config = dict(
    n_layer=8,
    d_model=256,
    n_head=2,
    n_kv_head=2,
    head_dim=128,
    d_mlp=1280,
    vocab_size=4096,
    activation='squared_relu',
    norm='rmsnorm',
    norm_place='pre',
    norm_eps=1e-07,
    positions='rope',
    rope_base=1020.0,
    rope_fraction=0.5,
    qk_norm=True,
    attn_scale=0.126,
    bias='none',
    tie_embeddings='early',
    parallel_block=False,
    extras=['local attention windows', 'shifted keys', 'gated attention', 'exclusive self-attention', 'attention sinks', 'value embeddings', 'a smear gate', 'an embedding shortcut', 'capped logits'],
    init='orth',
    init_std_qkv=0.0312,
    init_std_o=0.00779,
    init_std_up=0.0312,
    init_std_down=0.00779,
    optimizer='cautious_adamw',
    lr=0.00126,
    beta1=0.9,
    beta2=0.95,
    weight_decay=0.15,
    lr_head=0.00707,
    warmup_steps=201,
    schedule='wsd',
    decay_fraction=0.779,
    decay_shape='cos',
    final_lr_fraction=0.0,
    batch_tokens=[16384, 32768, 49152],
    seq_len=256,
    doc_mask=True,
    train_tokens=167700000,
    steps=5705,
    dataset='wikipedia_en',
)
Each number is 50 + 10 x the weight over its row's rms, rounded and kept within 0 to 99. Layers, rows and columns count from 0. The size before them is the row's rms in percent of the matrix's.

# down: layer 5 MLP down (transposed), 1280x256, rms 0.0727, rows 509-535, columns 0-127
# up: layer 5 MLP up, 1280x256, rms 0.0784, rows 510-536, columns 0-127
down509 086:48 42 55 31 00 52 35 48 44 46 39 64 60 54 50 34 48 37 47 47 25 61 49 56 37 53 44 40 61 40 40 43 41 52 66 43 36 53 46 63 61 64 42 47 58 57 50 62 56 55 51 57 48 49 50 51 68 39 58 59 47 63 56 49 52 52 49 47 51 55 50 50 46 46 52 54 53 26 53 52 65 46 50 63 62 67 42 37 52 49 66 48 51 44 32 53 35 49 55 45 54 48 54 51 47 49 51 63 41 59 78 46 53 54 70 44 58 45 58 65 49 61 81 64 65 45 57 61
up510 107:62 55 49 52 31 53 45 44 51 42 50 42 35 43 40 42 47 71 69 37 43 49 60 69 71 53 38 50 47 68 52 51 34 46 68 58 37 46 47 56 36 57 43 37 52 45 47 40 59 42 59 49 68 50 48 50 52 54 67 55 45 24 62 48 56 43 36 52 44 46 74 62 63 33 56 57 51 59 60 56 45 45 42 63 45 28 44 50 59 53 54 39 55 54 49 45 35 45 53 49 56 49 65 47 40 52 38 66 32 40 58 51 34 55 46 48 47 55 53 50 67 49 43 47 31 45 53 52
down510 099:66 56 62 51 56 61 51 48 59 59 39 46 47 43 58 32 54 56 67 44 41 39 41 38 52 45 46 44 41 48 47 50 59 65 58 51 43 50 49 59 48 51 39 55 69 34 41 54 48 53 45 59 55 68 53 51 57 57 48 50 38 62 70 52 50 53 37 61 41 55 42 67 49 38 64 47 50 32 37 45 56 47 30 51 49 37 56 52 64 51 62 59 48 55 59 65 38 64 47 59 55 60 53 53 35 33 39 52 47 39 52 37 49 42 40 50 62 46 54 31 54 57 39 56 49 41 57 63
up511 098:38 44 51 51 57 40 55 51 65 32 45 43 58 55 32 47 54 36 39 57 53 52 50 51 43 63 48 43 39 50 71 50 42 46 60 42 30 31 52 51 53 52 41 47 51 44 74 60 46 60 37 48 58 60 54 38 36 42 55 51 44 49 63 56 54 52 57 36 44 43 56 65 48 39 59 59 56 49 59 64 45 60 45 44 43 54 41 39 63 45 62 42 50 60 65 39 45 58 43 30 72 57 49 51 47 49 53 55 51 55 63 50 43 39 40 47 53 55 36 68 54 52 55 49 38 56 51 56
down511 097:33 60 48 70 61 46 43 28 66 37 43 73 55 56 35 50 45 59 48 41 44 51 45 55 41 49 37 59 52 42 35 51 55 47 59 47 58 40 42 34 32 24 32 57 35 48 58 48 48 38 36 56 54 60 58 47 55 59 35 49 47 53 43 39 55 61 60 51 46 64 50 53 54 61 41 49 42 50 65 41 54 54 60 43 67 53 51 28 31 56 45 35 63 41 44 55 31 50 59 52 49 45 49 60 49 48 61 41 55 55 60 54 54 50 35 44 70 37 66 33 35 60 51 61 52 43 44 59
up512 085:37 49 60 49 34 48 36 60 48 30 47 53 52 26 45 47 25 55 30 72 38 43 76 48 70 41 50 49 56 40 32 35 48 55 46 33 44 40 47 73 47 51 52 58 52 37 66 48 66 46 39 47 55 53 32 45 40 55 36 68 52 41 39 49 43 48 43 58 53 42 56 72 62 64 57 25 48 57 36 57 52 52 49 54 56 33 32 43 66 51 39 49 49 52 50 58 49 43 24 50 57 50 39 52 45 45 45 47 56 67 58 52 48 51 51 53 67 55 41 41 57 57 52 91 50 48 44 55
down512 087:52 60 63 60 59 45 51 40 60 49 53 47 42 52 63 43 35 52 48 48 49 46 49 53 42 43 40 46 56 64 39 55 32 44 55 39 55 63 45 51 70 50 48 54 33 58 67 48 35 39 34 38 40 39 38 45 73 57 53 53 26 56 45 23 46 46 53 58 54 61 51 41 53 51 51 60 25 38 51 46 47 67 55 33 59 64 48 43 43 58 59 53 30 37 38 52 52 52 46 48 51 59 63 60 55 23 27 31 27 57 54 29 46 45 45 53 67 48 51 40 39 43 55 61 54 45 35 55
up513 089:47 37 56 46 35 47 69 63 43 41 51 52 46 47 49 52 60 35 37 44 34 49 49 22 41 41 53 52 20 58 44 43 50 57 46 52 61 30 29 52 27 50 29 57 63 38 55 58 55 50 44 45 48 52 44 49 59 49 59 41 64 50 69 56 61 35 51 53 32 58 59 56 52 50 61 61 55 58 54 61 27 92 55 65 52 52 45 40 67 56 60 52 42 59 44 28 60 60 61 49 44 51 56 58 53 63 40 44 41 46 46 57 52 35 47 44 51 53 44 60 52 46 50 40 64 46 59 71
down513 088:61 57 49 53 26 51 29 17 52 47 58 40 60 57 56 55 53 63 49 65 52 50 46 55 41 61 41 49 48 43 56 57 48 63 49 58 73 45 39 42 68 50 54 56 38 55 46 43 32 46 54 60 49 60 71 59 42 49 50 51 52 69 60 37 52 69 55 72 50 50 59 42 45 60 53 50 40 54 58 47 43 46 57 42 46 56 60 37 51 51 43 47 46 52 29 59 50 45 65 48 67 65 39 68 38 46 59 49 53 55 44 48 37 70 47 37 53 46 44 57 35 42 63 44 31 59 47 43
up514 092:54 50 40 51 54 50 35 39 40 48 41 50 64 49 41 60 58 35 42 40 37 39 57 55 62 49 55 54 56 46 60 52 44 67 45 65 56 55 62 47 46 52 43 38 33 47 46 60 64 54 43 42 33 59 47 40 46 48 58 58 61 60 40 63 40 49 54 58 52 49 54 51 69 51 75 45 51 49 57 53 46 52 47 56 48 33 45 37 53 73 67 50 64 42 57 59 40 55 52 42 44 44 43 56 34 50 39 64 45 38 44 47 52 39 51 64 33 24 45 51 58 45 45 50 31 63 29 59
down514 093:60 71 47 49 33 44 34 43 54 37 69 48 68 57 59 57 53 44 62 61 41 58 44 37 66 42 44 50 40 39 66 55 55 46 58 43 35 40 52 36 49 49 34 55 44 43 60 32 43 38 45 58 52 42 56 62 54 43 65 50 76 52 57 59 51 53 54 55 46 30 41 55 50 57 50 41 61 48 37 63 48 51 49 54 18 55 50 41 26 62 43 52 53 48 46 40 48 68 63 41 66 65 38 54 40 45 42 38 36 57 34 40 41 56 48 55 53 48 55 37 36 42 55 41 55 45 61 50
up515 103:48 69 76 73 62 51 47 34 52 40 58 88 52 55 46 40 62 54 52 58 39 48 46 60 57 52 48 57 64 48 52 53 52 54 58 55 37 41 41 44 57 60 39 54 45 53 35 49 37 54 53 46 54 58 32 56 44 41 54 50 62 46 60 60 47 44 48 60 47 54 45 64 49 48 57 52 40 50 43 55 52 57 47 51 55 50 68 66 68 50 63 44 45 49 64 42 41 38 45 60 51 53 53 39 46 40 57 55 52 42 60 51 59 36 59 52 59 51 48 38 63 56 58 54 44 41 48 61
down515 102:41 36 44 37 50 49 45 61 38 66 37 46 66 49 62 56 50 59 38 48 65 42 60 63 49 49 44 44 57 40 53 40 44 50 38 48 41 28 39 54 58 32 59 40 58 36 54 65 46 62 62 41 50 47 62 57 54 48 44 66 60 47 57 59 43 50 42 37 54 44 40 63 49 55 40 47 48 41 57 46 59 54 51 46 47 48 43 52 42 47 55 60 61 61 44 51 41 42 27 59 36 59 52 29 55 51 48 48 42 63 68 48 60 55 47 43 43 45 44 51 46 55 56 50 49 58 36 59
up516 088:42 46 56 49 53 35 52 54 55 46 57 52 37 46 42 49 36 47 50 40 28 61 51 39 47 44 21 52 56 50 39 65 55 39 56 53 57 57 53 47 57 32 46 69 47 52 50 53 48 65 60 56 38 61 57 59 59 50 57 40 37 55 56 47 37 34 42 57 48 33 61 47 51 56 55 38 57 67 43 53 47 75 68 42 49 42 53 63 50 43 55 49 41 64 49 38 47 48 44 33 58 60 44 49 61 53 45 48 46 59 53 60 46 52 58 51 54 47 54 45 47 58 34 74 60 39 44 48
down516 093:65 48 50 70 40 24 48 35 55 43 48 54 46 61 32 56 52 45 43 66 60 49 49 37 49 60 45 44 41 30 54 63 74 47 53 31 52 54 49 50 45 61 53 27 45 56 37 44 57 45 45 48 43 39 36 49 53 52 39 51 45 29 59 28 41 67 43 54 79 64 48 66 45 40 37 65 59 34 56 55 36 56 50 42 37 46 45 46 48 56 49 49 60 48 55 56 40 49 63 79 45 43 32 36 42 53 45 45 51 52 52 39 43 49 46 38 49 51 54 47 56 60 54 52 54 68 40 54
up517 094:42 77 57 63 51 52 49 31 54 54 53 57 46 52 37 36 51 35 47 74 46 66 45 47 37 56 54 42 54 59 45 53 56 46 51 59 48 57 33 46 49 53 58 53 46 48 40 39 45 57 72 45 49 45 37 67 35 54 54 58 61 43 43 33 52 39 42 31 56 55 75 67 60 46 59 51 46 67 38 64 57 45 52 45 51 61 56 58 76 56 50 45 54 58 57 45 48 51 39 57 59 56 57 50 20 43 64 48 61 45 37 58 61 51 58 60 55 57 41 32 46 42 45 50 55 49 51 49
down517 100:64 52 54 57 37 57 63 52 30 71 57 54 61 61 68 47 50 38 55 53 46 55 50 48 39 70 37 66 36 31 55 41 66 54 49 37 36 28 43 45 45 38 61 52 53 48 38 44 41 53 81 31 56 49 57 42 50 57 32 55 59 44 57 32 48 54 35 45 55 55 35 46 52 50 44 71 49 26 43 53 56 36 48 61 54 46 46 55 68 46 59 38 56 49 42 46 44 59 37 55 46 35 65 44 50 47 56 64 48 40 53 55 55 55 45 44 42 61 60 50 53 55 45 45 63 46 47 46
up518 087:44 41 62 53 49 50 59 55 66 53 45 44 37 54 50 51 60 56 48 43 73 40 39 51 44 40 48 41 45 58 56 60 35 64 59 54 36 59 73 55 50 46 41 50 56 63 58 46 46 38 55 66 38 59 56 46 76 25 60 55 41 67 44 50 49 48 63 53 59 51 41 55 41 51 47 37 55 84 59 51 53 45 37 44 36 55 45 52 54 48 58 53 61 51 75 47 37 42 48 40 56 49 52 52 44 46 59 76 57 39 52 37 32 41 47 48 58 54 16 36 51 37 40 32 57 37 45 56
down518 094:55 43 52 19 21 51 41 73 58 45 35 35 41 56 46 57 47 47 60 46 45 57 41 56 42 54 35 64 42 50 49 50 47 40 45 33 47 44 47 44 63 56 50 57 63 49 55 37 53 50 37 61 46 55 41 65 40 45 62 45 50 51 45 50 49 46 57 55 50 59 53 47 37 56 40 43 51 60 34 50 58 44 61 46 50 41 45 59 52 42 59 56 42 52 54 57 59 48 37 40 63 54 48 55 60 54 52 46 63 39 41 35 57 56 41 54 38 55 53 55 56 56 51 37 63 52 59 59
up519 092:59 44 35 50 61 38 44 50 56 54 49 50 57 44 39 61 58 39 57 47 54 68 57 68 40 50 58 59 60 55 70 67 55 48 59 60 56 37 53 49 43 70 51 61 56 39 43 45 49 56 40 38 41 45 58 53 30 50 43 55 52 54 55 65 68 64 36 48 53 53 49 60 57 53 49 54 64 66 41 59 62 49 59 48 51 48 51 60 53 48 57 55 59 48 46 36 42 51 60 42 52 70 52 62 65 42 42 82 46 54 45 44 27 45 49 38 47 35 43 41 54 50 50 52 50 53 39 72
down519 094:47 57 49 50 41 51 38 41 47 39 62 46 55 58 65 28 46 50 58 47 46 39 48 62 30 54 59 59 42 55 56 47 55 48 46 38 62 48 53 37 38 48 40 42 56 57 54 55 46 66 38 56 56 46 55 65 32 38 38 57 44 51 72 45 47 47 61 44 39 52 45 63 61 39 48 48 37 20 52 66 27 59 52 56 70 71 50 61 41 67 48 67 55 63 57 41 51 56 48 58 38 35 44 50 65 60 45 49 56 55 52 51 44 43 36 58 60 47 32 39 52 44 55 54 52 47 45 45
up520 089:46 56 59 70 43 57 61 52 52 45 49 48 43 61 50 45 58 34 49 64 48 46 47 42 47 41 51 44 57 47 53 53 47 32 48 59 41 66 36 65 49 47 45 55 31 43 50 68 46 45 42 42 35 40 43 46 53 57 72 61 58 52 72 56 47 37 31 52 28 34 44 43 70 52 42 64 38 48 33 54 17 68 55 59 35 63 62 62 36 42 64 34 51 42 58 35 54 56 55 31 50 56 61 64 59 40 44 48 50 46 52 54 53 59 62 51 31 58 52 50 57 43 32 52 62 53 44 52
down520 093:63 47 42 53 28 54 54 50 27 48 55 50 62 41 45 53 32 40 67 56 48 48 32 50 49 43 44 41 56 45 40 31 37 26 41 54 37 44 39 44 53 53 52 65 54 45 50 28 45 45 30 73 45 36 56 58 64 52 52 49 49 61 43 23 45 59 56 53 41 59 59 51 48 68 35 46 45 38 70 37 46 57 67 53 71 47 56 38 46 56 61 44 47 36 47 39 60 46 58 43 45 53 61 52 55 45 50 33 41 44 44 40 58 40 46 58 75 50 26 58 52 50 54 46 48 46 49 56
up521 100:47 48 50 57 55 55 27 49 53 51 44 48 44 72 28 43 43 60 27 46 42 29 45 57 67 28 65 53 60 59 41 53 55 40 32 42 38 45 51 55 46 41 58 56 37 48 63 39 39 21 57 63 46 46 35 50 53 71 61 66 58 50 47 42 45 36 51 40 57 57 33 62 60 51 47 47 42 47 50 58 48 65 38 58 42 47 32 45 49 61 62 44 43 48 64 58 38 55 61 46 45 40 53 66 45 60 45 42 57 52 41 51 40 67 54 54 50 43 53 60 37 58 56 44 69 38 53 50
down521 096:66 37 33 55 29 46 22 59 43 60 54 33 56 38 53 47 45 55 61 57 39 53 46 50 55 56 50 69 40 51 32 57 59 51 39 52 37 33 46 51 41 49 60 69 75 57 49 44 33 39 53 57 47 43 44 30 49 56 58 51 52 27 51 37 53 63 73 57 73 54 53 44 41 54 57 55 55 43 55 62 51 56 60 54 49 42 41 33 42 51 51 62 46 57 58 65 51 47 43 42 44 38 61 43 54 53 55 60 31 66 48 34 46 49 48 65 32 49 52 48 59 33 55 61 63 51 56 69
up522 102:59 37 44 54 42 48 32 45 56 43 54 60 42 45 36 58 47 46 34 60 58 41 65 50 57 44 52 46 62 47 41 58 55 72 39 49 50 59 70 62 47 37 43 65 52 47 30 46 61 48 55 67 48 74 42 49 36 50 45 45 44 39 50 47 42 46 52 42 47 61 49 43 70 43 49 54 27 68 57 39 48 53 63 61 45 39 67 40 47 35 51 45 42 39 54 50 48 62 79 60 33 31 42 47 57 67 53 58 46 34 37 54 51 53 63 46 74 33 44 58 38 57 52 43 55 47 49 49
down522 101:39 44 45 38 53 65 53 61 60 44 46 47 48 55 40 55 63 59 48 47 52 58 49 44 52 52 72 56 44 60 44 24 54 50 41 51 54 56 64 62 49 32 60 29 68 50 58 47 47 49 48 51 47 27 50 49 61 51 63 49 64 34 48 47 48 38 34 44 43 55 44 28 58 45 54 58 53 68 34 47 25 59 45 53 58 54 62 56 54 60 47 46 44 57 61 54 68 46 58 58 49 33 45 38 55 53 49 42 69 58 56 63 32 44 44 52 37 44 64 45 48 58 52 59 39 57 49 51
up523 105:57 54 73 65 60 52 47 52 52 52 49 54 45 51 47 36 47 60 49 59 44 62 43 36 43 51 57 45 55 72 60 48 38 55 38 37 44 39 36 57 52 61 50 43 38 62 45 64 53 41 56 53 72 61 31 39 41 47 58 50 60 57 34 58 54 55 50 33 42 36 61 59 51 49 54 68 30 47 49 55 48 47 38 32 58 31 54 74 63 83 62 41 42 49 51 58 49 45 37 56 49 34 56 59 56 50 54 49 45 51 48 58 29 35 51 48 53 52 40 49 44 57 55 65 49 52 44 74
down523 102:48 57 51 41 54 45 52 54 68 38 44 57 58 66 43 58 33 52 59 42 28 47 71 42 48 65 35 52 39 60 53 64 48 54 30 63 61 48 63 40 48 70 45 48 32 47 51 46 61 59 56 47 54 44 41 48 39 43 44 39 50 41 61 30 67 39 77 50 45 45 41 41 49 56 49 53 55 47 52 57 46 52 40 59 48 39 49 41 49 43 35 51 60 63 48 50 36 39 42 52 57 52 39 29 56 55 41 70 58 41 56 57 57 48 53 68 55 52 38 46 58 43 59 53 54 44 41 19
up524 097:40 51 60 49 45 22 63 43 60 45 51 62 65 68 58 44 46 57 50 54 63 57 70 56 36 37 45 39 50 63 37 49 48 53 41 43 46 60 37 64 50 46 57 39 30 45 54 48 53 57 52 62 48 41 56 51 47 45 54 54 61 56 45 57 52 34 26 28 12 49 50 52 49 51 54 49 41 51 51 42 68 41 36 42 34 31 47 43 55 46 53 44 52 39 48 31 41 58 49 35 64 54 46 55 62 46 56 53 45 33 45 54 35 44 60 47 66 38 50 47 49 43 50 51 44 41 46 71
down524 094:53 43 58 38 31 45 36 48 63 49 52 47 32 47 44 50 55 58 52 39 71 53 59 46 39 37 50 44 64 52 54 60 46 36 59 55 41 41 47 62 48 51 37 62 43 58 46 46 39 52 43 39 55 53 50 47 46 39 31 46 57 62 58 33 55 63 67 34 36 37 47 46 59 50 31 50 53 32 52 21 54 31 48 42 59 51 58 45 55 38 38 39 61 58 44 54 42 48 61 37 40 53 50 63 35 50 52 28 53 57 45 44 61 53 49 37 65 41 73 30 37 61 58 36 58 68 51 34
up525 108:51 65 56 79 44 43 42 53 56 52 59 40 43 63 57 44 35 67 59 47 52 42 63 51 57 51 37 43 41 64 43 51 44 61 38 51 57 35 43 63 52 54 67 53 48 55 42 49 41 55 52 62 56 50 27 49 60 65 35 67 66 57 53 44 69 40 47 44 50 43 60 48 48 35 41 65 48 64 51 35 31 53 27 53 53 33 39 61 69 42 30 34 48 52 35 54 51 41 67 56 48 70 50 61 37 48 57 57 41 57 50 50 41 42 62 53 49 56 43 38 48 60 42 33 46 43 48 43
down525 105:53 47 67 50 61 50 43 45 69 54 63 50 55 29 43 67 31 43 40 62 60 55 52 45 37 28 48 52 50 63 41 55 37 59 31 59 55 51 38 40 56 48 41 46 42 52 64 55 60 34 49 38 53 52 46 49 52 38 46 45 29 51 38 47 55 49 39 52 41 63 57 51 62 44 40 50 58 47 54 57 45 50 30 36 67 54 60 50 37 62 53 27 44 31 54 52 50 43 54 15 45 34 40 43 67 41 56 48 65 47 38 51 56 68 38 35 61 62 44 62 38 71 53 61 53 34 62 44
up526 110:37 66 36 59 63 56 58 42 57 56 51 54 45 50 56 66 55 47 29 39 61 62 73 45 47 42 71 58 53 47 55 55 49 40 33 37 46 39 26 66 63 59 38 45 58 58 54 56 67 37 49 51 54 47 45 57 50 56 47 35 44 30 69 52 47 51 50 54 56 52 50 48 59 61 51 46 39 62 62 40 57 58 55 40 29 42 36 60 34 55 68 56 36 40 49 60 35 63 54 47 66 52 53 63 58 52 38 57 40 47 54 35 47 45 60 36 37 32 37 48 55 48 55 38 66 56 29 55
down526 106:41 48 41 39 32 42 44 40 37 37 57 58 41 61 52 39 52 44 44 47 49 50 43 62 49 50 47 59 36 60 45 43 69 61 61 44 74 42 59 56 49 45 40 30 39 51 50 42 57 51 42 36 53 31 46 45 30 36 49 39 57 73 58 43 56 65 34 52 41 55 41 59 51 40 59 49 53 49 64 65 69 60 59 58 61 51 54 46 47 44 59 48 49 54 43 62 36 62 69 53 52 63 34 51 40 62 56 49 55 54 67 58 50 58 51 45 40 45 48 71 48 54 65 46 48 53 52 59
up527 099:46 64 43 63 60 39 48 41 49 46 54 52 40 68 55 44 39 51 39 48 70 42 62 50 36 55 52 55 39 38 53 48 47 61 55 45 43 43 74 56 35 46 52 61 37 43 57 37 41 55 69 49 48 55 49 41 51 50 66 48 58 54 38 63 51 60 61 42 50 47 64 48 50 42 56 48 52 57 63 32 54 53 60 35 56 46 69 60 41 56 50 49 49 36 28 41 48 45 58 33 55 60 49 60 54 50 60 46 52 51 64 54 46 43 62 46 66 42 37 65 48 60 45 41 57 54 43 58
down527 100:52 48 49 35 51 72 29 55 48 41 44 57 36 71 56 58 58 53 54 39 57 25 60 49 39 56 51 51 61 36 48 43 75 64 68 51 40 49 48 45 46 75 41 67 38 37 42 48 48 56 51 41 56 39 34 34 29 59 46 34 51 62 49 47 53 47 44 68 50 40 52 75 39 54 55 54 46 57 40 53 66 53 56 54 34 45 51 55 51 44 55 57 56 54 48 34 41 38 63 49 56 72 53 44 59 58 65 45 68 54 40 44 56 56 63 51 47 56 61 52 66 50 37 53 58 39 44 41
up528 095:44 44 74 54 38 50 34 40 71 34 48 44 49 46 42 44 51 45 57 56 45 65 44 60 51 35 50 46 56 49 51 44 52 51 42 52 48 52 55 71 51 63 51 42 56 44 56 79 54 39 49 36 67 52 47 50 51 40 48 52 58 40 29 55 54 51 54 51 55 64 44 57 39 62 49 54 51 64 43 52 49 63 61 47 44 51 53 40 41 58 64 38 48 46 63 54 55 47 41 57 68 56 77 61 57 30 59 48 29 65 73 51 50 52 58 54 56 55 47 55 54 43 17 66 73 53 44 59
down528 094:50 31 54 60 53 47 40 48 48 53 31 27 59 45 67 50 38 49 45 68 26 65 64 47 41 39 47 46 46 46 45 40 48 50 37 41 70 43 60 48 51 55 33 65 42 54 45 48 63 59 50 47 70 59 59 53 60 59 32 55 48 54 33 54 36 51 61 55 52 52 63 52 53 48 54 53 54 55 60 43 38 81 59 48 49 67 48 53 48 42 48 54 25 44 56 50 55 26 35 48 52 68 36 53 46 53 50 59 49 57 47 46 47 34 31 50 64 57 68 53 52 45 54 44 40 52 47 50
up529 097:43 40 61 45 41 51 58 47 44 43 49 58 40 50 52 51 51 56 50 47 36 52 51 41 50 52 43 54 61 40 44 43 36 64 50 24 52 43 48 55 54 59 41 47 41 40 42 38 46 43 44 50 48 44 55 46 54 65 63 56 46 48 65 45 47 54 32 51 28 40 35 40 39 42 63 56 51 54 45 35 42 57 41 38 48 39 37 59 66 62 36 56 58 56 46 47 47 35 62 48 57 35 50 45 42 59 59 54 23 35 68 63 56 43 52 68 36 38 41 53 36 21 44 50 60 49 52 79
down529 097:38 32 60 49 29 59 48 48 49 61 33 54 62 50 48 45 62 59 49 48 31 52 53 51 62 42 49 56 52 44 51 19 42 55 54 49 50 54 60 41 53 51 51 47 41 56 53 69 53 67 51 53 53 45 32 62 30 39 43 41 47 58 39 52 46 54 37 42 51 39 44 41 50 31 60 65 51 27 55 50 52 53 51 50 46 56 60 48 50 54 39 55 57 43 63 53 57 44 52 58 37 57 45 46 45 57 59 43 40 45 49 50 37 61 56 54 55 50 52 34 33 38 40 63 54 34 46 61
up530 102:38 53 47 65 62 43 55 51 68 46 67 49 25 47 27 65 48 48 52 48 63 45 49 41 47 47 58 54 30 44 47 51 21 39 37 51 45 35 41 53 40 48 37 60 46 50 36 53 59 58 47 49 57 47 50 37 53 69 65 28 38 50 32 46 61 52 59 48 48 64 70 49 61 51 50 33 51 39 38 49 29 53 43 44 48 45 62 52 61 65 45 49 53 59 68 64 53 44 56 53 33 60 62 57 48 44 49 39 64 61 53 43 53 42 62 40 42 44 32 49 52 39 33 37 73 48 44 40
down530 107:24 68 49 62 61 50 43 27 54 75 61 70 40 58 24 28 47 58 38 55 46 36 56 61 59 54 46 22 52 56 62 55 48 50 40 45 46 58 66 40 33 37 51 63 35 45 54 59 62 39 67 51 32 64 50 41 51 52 51 45 53 36 52 56 66 39 49 68 39 47 62 64 47 41 53 32 43 52 56 45 38 46 48 60 52 34 49 53 53 48 61 44 37 67 51 64 50 45 61 56 48 70 47 51 56 51 53 49 38 40 58 55 56 30 46 52 46 50 37 61 49 43 45 56 47 58 52 50
up531 096:44 53 70 50 29 55 52 56 38 43 61 49 55 48 37 44 47 44 45 43 42 52 52 44 41 51 48 49 37 58 49 57 44 49 65 55 51 53 35 47 35 47 28 38 61 45 57 41 55 52 37 58 39 51 38 45 47 24 49 46 43 41 62 55 38 45 55 46 35 47 61 57 46 45 56 51 59 56 52 46 38 72 53 47 59 59 44 55 57 61 64 50 47 57 47 39 47 48 62 38 66 41 46 66 48 59 34 57 50 48 68 57 49 48 52 45 54 66 55 46 55 35 48 52 60 53 38 65
down531 092:50 53 59 52 32 43 32 32 52 34 54 32 63 58 55 61 44 59 58 56 51 47 43 46 50 53 55 47 51 38 52 63 46 54 33 52 65 50 51 37 46 49 60 56 41 66 58 53 42 49 66 45 52 39 58 60 43 46 34 52 50 60 61 37 51 55 47 56 51 44 45 47 64 59 50 43 45 54 47 56 40 50 45 38 45 38 54 42 63 39 39 48 50 52 23 59 54 47 63 44 48 44 47 28 31 48 60 51 47 60 44 68 44 59 53 46 45 55 43 74 43 63 57 33 58 57 39 44
up532 099:31 45 43 43 53 34 44 32 50 43 54 60 51 52 47 45 47 56 44 50 55 54 55 57 40 48 49 60 27 57 30 44 54 54 40 29 54 57 54 50 43 58 64 47 46 58 57 45 55 48 70 44 57 48 43 59 42 52 50 29 57 55 55 60 54 53 57 49 58 44 45 69 57 55 80 25 47 69 66 24 48 45 52 50 55 35 59 34 52 55 49 50 42 45 39 34 50 57 37 45 58 45 41 48 40 35 47 45 53 46 63 63 58 63 40 56 59 56 49 39 58 73 35 45 55 58 33 63
down532 098:53 45 37 39 55 59 57 54 47 56 40 41 36 39 51 40 61 41 44 45 57 63 39 46 47 31 28 69 61 51 75 64 55 42 47 50 47 45 41 58 43 42 55 43 64 69 47 42 53 59 61 40 51 52 35 59 44 47 47 67 65 48 47 32 38 36 57 39 45 47 50 48 51 59 58 45 49 48 43 57 54 48 50 45 40 54 58 73 48 29 51 31 57 41 54 72 58 46 46 55 37 62 72 49 38 45 61 59 53 31 50 49 51 36 63 60 36 48 39 48 54 50 60 59 47 59 67 50
up533 102:41 41 48 60 50 34 48 54 53 36 42 52 47 50 74 44 49 41 53 42 58 51 62 61 63 66 59 57 56 65 50 64 53 55 42 47 37 38 42 52 58 58 48 47 25 63 43 55 42 45 50 38 47 44 41 36 55 48 40 42 55 51 37 44 58 61 36 39 52 42 50 58 40 51 58 34 68 54 47 58 44 44 71 43 41 42 60 74 67 49 47 48 53 50 52 23 32 46 56 22 63 50 48 34 46 58 56 47 60 46 37 65 50 39 50 50 48 24 48 48 36 28 46 38 51 51 50 65
down533 097:59 52 55 62 36 47 42 48 63 39 50 61 58 57 65 41 54 61 40 43 50 54 62 67 59 37 41 60 48 41 50 61 66 29 45 31 36 33 64 50 49 42 38 43 32 64 42 64 51 58 56 38 48 40 61 53 65 51 58 54 73 52 55 31 52 59 50 46 67 44 48 56 55 61 34 52 44 38 60 62 42 41 61 38 38 46 49 64 56 44 57 40 52 33 37 34 43 59 63 30 39 57 53 41 45 55 47 49 77 54 46 65 63 61 42 54 65 42 44 54 37 33 52 43 53 42 42 56
up534 102:51 66 42 52 55 43 43 33 42 47 39 41 51 37 47 34 49 62 45 59 46 59 51 38 47 46 58 70 40 40 49 56 26 59 44 44 69 36 62 68 43 41 49 56 60 63 53 38 61 62 67 55 57 57 39 24 38 49 49 43 58 48 51 53 43 51 57 35 43 57 45 48 44 42 66 61 45 46 31 59 53 46 45 41 43 39 35 47 53 57 70 49 37 43 57 37 44 50 51 47 63 50 40 49 62 58 57 62 37 57 59 51 50 39 58 55 36 58 21 57 60 50 43 57 37 64 45 51
down534 104:52 61 71 47 46 54 50 37 54 61 57 64 36 42 51 40 57 37 50 52 66 52 40 56 60 39 64 52 57 37 16 60 30 39 52 42 47 48 60 64 38 46 39 51 49 59 43 44 64 57 43 40 44 66 55 48 38 31 55 53 47 55 56 54 62 49 59 79 38 56 52 39 48 48 71 61 63 51 61 47 62 62 46 58 36 48 49 58 35 53 57 34 51 46 36 54 60 52 50 49 43 42 53 45 47 59 52 46 46 46 62 24 66 43 30 57 37 52 55 47 72 61 51 69 52 50 39 46
up535 108:46 55 36 62 42 56 26 50 69 14 58 51 41 54 54 48 53 51 34 53 57 54 53 47 60 49 30 45 56 51 63 49 44 46 65 43 49 39 46 65 36 56 58 49 51 38 34 66 66 39 52 49 37 57 54 48 55 39 48 42 37 36 56 45 45 45 51 57 42 62 61 61 49 49 66 33 34 49 31 46 64 46 31 52 30 42 53 50 58 52 63 30 53 42 41 32 47 55 43 33 43 54 42 49 42 59 57 69 47 66 58 55 51 57 59 58 49 45 54 45 53 50 39 50 53 57 57 49
down535 103:66 47 67 36 00 68 44 49 21 35 62 59 61 62 60 43 44 48 48 35 57 45 32 54 41 41 50 41 61 52 43 59 49 43 51 26 35 42 61 50 56 52 48 60 34 37 44 51 48 51 44 62 40 60 62 47 55 58 38 58 48 70 49 58 50 50 53 31 63 49 43 46 56 69 49 62 50 51 47 35 60 39 47 60 52 43 42 44 61 66 42 52 59 38 53 52 37 70 49 47 61 38 56 46 41 39 48 47 59 49 45 47 60 58 39 60 49 74 44 62 63 51 38 48 49 62 60 58
up536 102:59 36 59 46 42 47 42 46 42 50 44 39 44 60 58 45 45 30 51 43 29 50 57 37 62 36 45 60 43 52 33 52 44 47 48 52 43 66 62 70 61 31 33 39 45 56 65 43 53 50 61 57 53 59 50 19 31 64 53 45 32 55 58 64 57 46 49 51 46 27 54 44 47 61 42 45 50 56 45 66 61 55 55 56 51 34 53 55 57 46 44 42 67 67 48 36 56 53 51 46 64 48 59 30 41 43 57 54 54 47 65 63 55 59 46 47 35 36 33 45 58 42 53 50 35 49 45 76